From a checkpoint of a small transformer trained on Wikipedia.
Size: 11 layers, width 448, 7 heads of 64 (1 for keys and values), MLP 1792 SwiGLU, vocabulary 4529, 35.7M parameters.
Training: a variant of Adam for these matrices, 4813 steps.
Each number is 200 + 20 x the weight over its row's rms, rounded and kept within 0 to 999. Layers, rows and columns count from 0. The size before them is the row's rms in percent of the matrix's.

# layer 6 MLP up, 1792x448, rms 0.0381, rows 1152-1159, columns 64-127
097,234,184,187,219,203,183,214,235,212,196,177,230,194,187,168,161,192,206,224,163,185,243,187,226,197,206,222,172,183,218,204,184,201,205,203,204,209,148,207,201,197,188,172,179,205,158,202,189,186,194,196,161,229,199,182,202,193,201,218,165,201,214,192,192
099,206,208,196,192,187,210,175,196,174,175,215,211,195,154,210,205,223,205,183,186,228,222,211,214,210,228,175,164,175,221,210,203,192,168,156,200,203,204,182,177,214,200,223,174,183,182,204,195,208,187,185,221,197,230,225,182,234,211,197,204,197,194,192,198
098,172,223,165,224,192,199,224,180,185,180,156,194,221,193,219,219,230,164,195,193,196,203,222,212,182,216,202,218,206,228,187,195,206,205,223,214,190,218,192,156,194,181,205,226,189,212,181,202,207,173,212,190,207,194,209,187,204,201,223,186,229,212,193,184
096,176,181,197,168,214,223,198,188,209,201,171,186,180,211,188,170,231,175,197,174,197,242,205,202,179,235,202,222,179,209,229,186,206,181,208,196,248,203,239,183,161,183,172,218,180,217,208,179,187,216,190,158,187,198,167,177,210,202,210,196,246,222,195,211
098,227,181,214,175,201,238,228,218,178,167,198,163,194,210,253,205,188,188,175,203,225,185,186,184,194,192,184,231,176,212,203,208,222,214,190,170,181,226,220,196,226,182,191,221,216,169,207,178,185,191,227,213,181,216,180,181,200,186,207,183,170,194,161,199
105,183,204,227,219,198,232,187,230,231,218,225,216,237,200,213,207,213,194,185,221,182,243,219,205,227,198,214,159,191,208,258,207,221,235,188,183,181,197,203,229,174,227,182,221,205,191,164,182,204,193,182,210,249,188,240,173,185,192,165,228,201,170,197,214
101,210,230,220,195,220,188,198,197,244,211,220,182,215,188,199,187,218,186,183,174,197,201,193,171,208,209,175,175,163,199,190,223,192,214,219,215,221,195,188,221,240,200,232,199,213,209,211,207,218,206,204,171,206,208,216,224,197,184,219,221,206,186,174,189
094,177,213,182,210,169,169,218,197,214,183,227,217,177,184,196,189,194,186,192,196,229,222,158,182,211,212,190,177,182,188,182,224,188,189,206,185,184,192,195,203,237,198,206,183,174,191,199,195,165,212,195,178,191,205,257,187,208,183,220,170,176,228,245,208
# layer 6 MLP down (transposed), 1792x448, rms 0.0286, rows 1152-1158, columns 64-127
094,189,196,193,221,178,202,185,169,197,209,223,192,203,194,199,199,217,144,190,223,220,166,215,202,179,196,200,255,251,170,187,208,190,207,217,195,177,201,212,182,207,208,217,170,182,231,232,191,242,240,195,224,205,205,217,205,211,192,191,209,208,238,200,205
100,192,229,216,214,181,167,206,207,241,183,200,184,232,219,206,212,229,221,220,182,199,215,220,187,200,168,213,238,186,217,232,213,212,167,199,198,188,195,223,204,206,189,171,193,215,149,245,222,193,184,204,198,221,213,185,198,214,216,213,169,198,210,186,198
100,207,192,184,185,188,183,214,177,185,204,201,213,190,216,211,182,206,177,244,170,186,189,179,200,173,240,188,195,195,188,214,215,218,191,220,228,235,194,220,212,193,230,162,158,212,178,213,204,163,222,178,175,182,205,179,207,213,222,200,237,198,211,185,193
092,187,205,214,199,178,185,222,227,231,191,186,198,186,175,221,199,211,210,179,223,199,202,200,217,203,198,188,237,232,214,214,149,212,194,211,214,221,222,202,207,198,233,210,226,190,216,186,203,179,155,206,202,221,205,180,187,180,175,175,201,203,221,188,179
099,213,236,214,182,194,210,207,165,206,201,158,187,221,222,222,201,172,175,166,215,202,230,214,192,171,177,190,173,213,191,183,203,197,181,202,220,212,199,193,205,176,206,170,207,213,156,238,202,235,201,198,186,196,219,205,219,203,162,197,212,178,199,208,188
104,169,200,189,204,218,184,203,141,209,185,232,239,164,176,197,194,160,172,178,197,208,192,199,214,208,189,221,215,197,195,166,195,191,180,215,195,214,196,231,207,184,204,184,219,207,154,184,199,193,177,212,212,189,232,158,191,258,229,204,164,208,219,158,215
103,194,245,202,166,190,211,221,185,228,202,210,232,237,194,213,205,240,200,191,194,195,190,193,166,189,202,206,170,198,208,210,212,209,228,176,221,216,206,210,201,164,242,202,200,194,213,187,175,196,180,227,194,169,203,207,205,187,209,175,205,226,193,215,202
# layer 6 MLP gate, 1792x448, rms 0.0385, rows 1153-1159, columns 64-127
098,231,205,190,214,161,199,188,212,186,198,204,175,237,219,177,227,230,205,243,177,203,218,176,196,208,194,211,175,217,186,196,224,173,220,231,187,241,226,205,209,198,181,204,208,203,191,191,218,222,192,199,184,208,216,183,208,185,226,193,205,193,205,217,216
101,199,230,215,205,182,235,197,187,206,209,204,199,191,202,216,196,202,185,214,201,228,173,226,216,183,190,205,201,196,228,207,213,228,180,237,207,150,189,200,182,212,225,173,219,203,208,225,223,225,194,162,210,192,210,152,205,228,189,216,195,205,165,173,214
097,210,191,181,236,169,253,225,210,227,172,192,218,193,170,213,191,206,209,211,218,210,206,210,216,161,226,219,165,211,213,206,219,209,192,177,177,199,170,189,228,231,186,231,172,219,217,197,192,196,204,193,209,200,193,179,172,208,197,197,221,199,211,220,174
100,194,168,177,179,196,194,222,189,192,207,208,213,184,196,212,182,222,187,175,213,198,187,193,197,209,212,226,173,186,183,195,190,198,220,212,187,182,222,189,215,239,183,166,240,199,211,188,216,208,190,169,220,191,179,189,224,204,183,209,176,223,225,176,179
103,195,186,199,180,215,213,194,229,193,240,240,217,217,239,191,200,203,234,240,218,221,205,211,223,187,213,236,186,182,184,185,203,199,195,185,195,221,196,196,220,230,170,215,196,169,194,181,223,250,205,179,192,164,159,192,191,178,177,183,191,187,201,186,230
098,177,177,179,189,219,179,197,181,204,219,199,203,186,186,205,217,203,210,219,164,240,208,200,207,203,183,183,163,202,184,230,184,225,200,217,212,216,187,163,200,197,225,203,202,196,183,171,199,211,204,220,224,195,220,193,190,167,223,191,202,217,192,203,203
096,208,226,203,191,195,231,222,192,158,222,154,224,212,188,227,218,221,185,220,203,165,192,188,185,202,217,238,217,185,205,196,186,241,189,195,205,199,201,186,195,161,222,197,215,192,181,185,194,198,256,214,217,225,231,200,222,204,216,197,200,239,190,207,222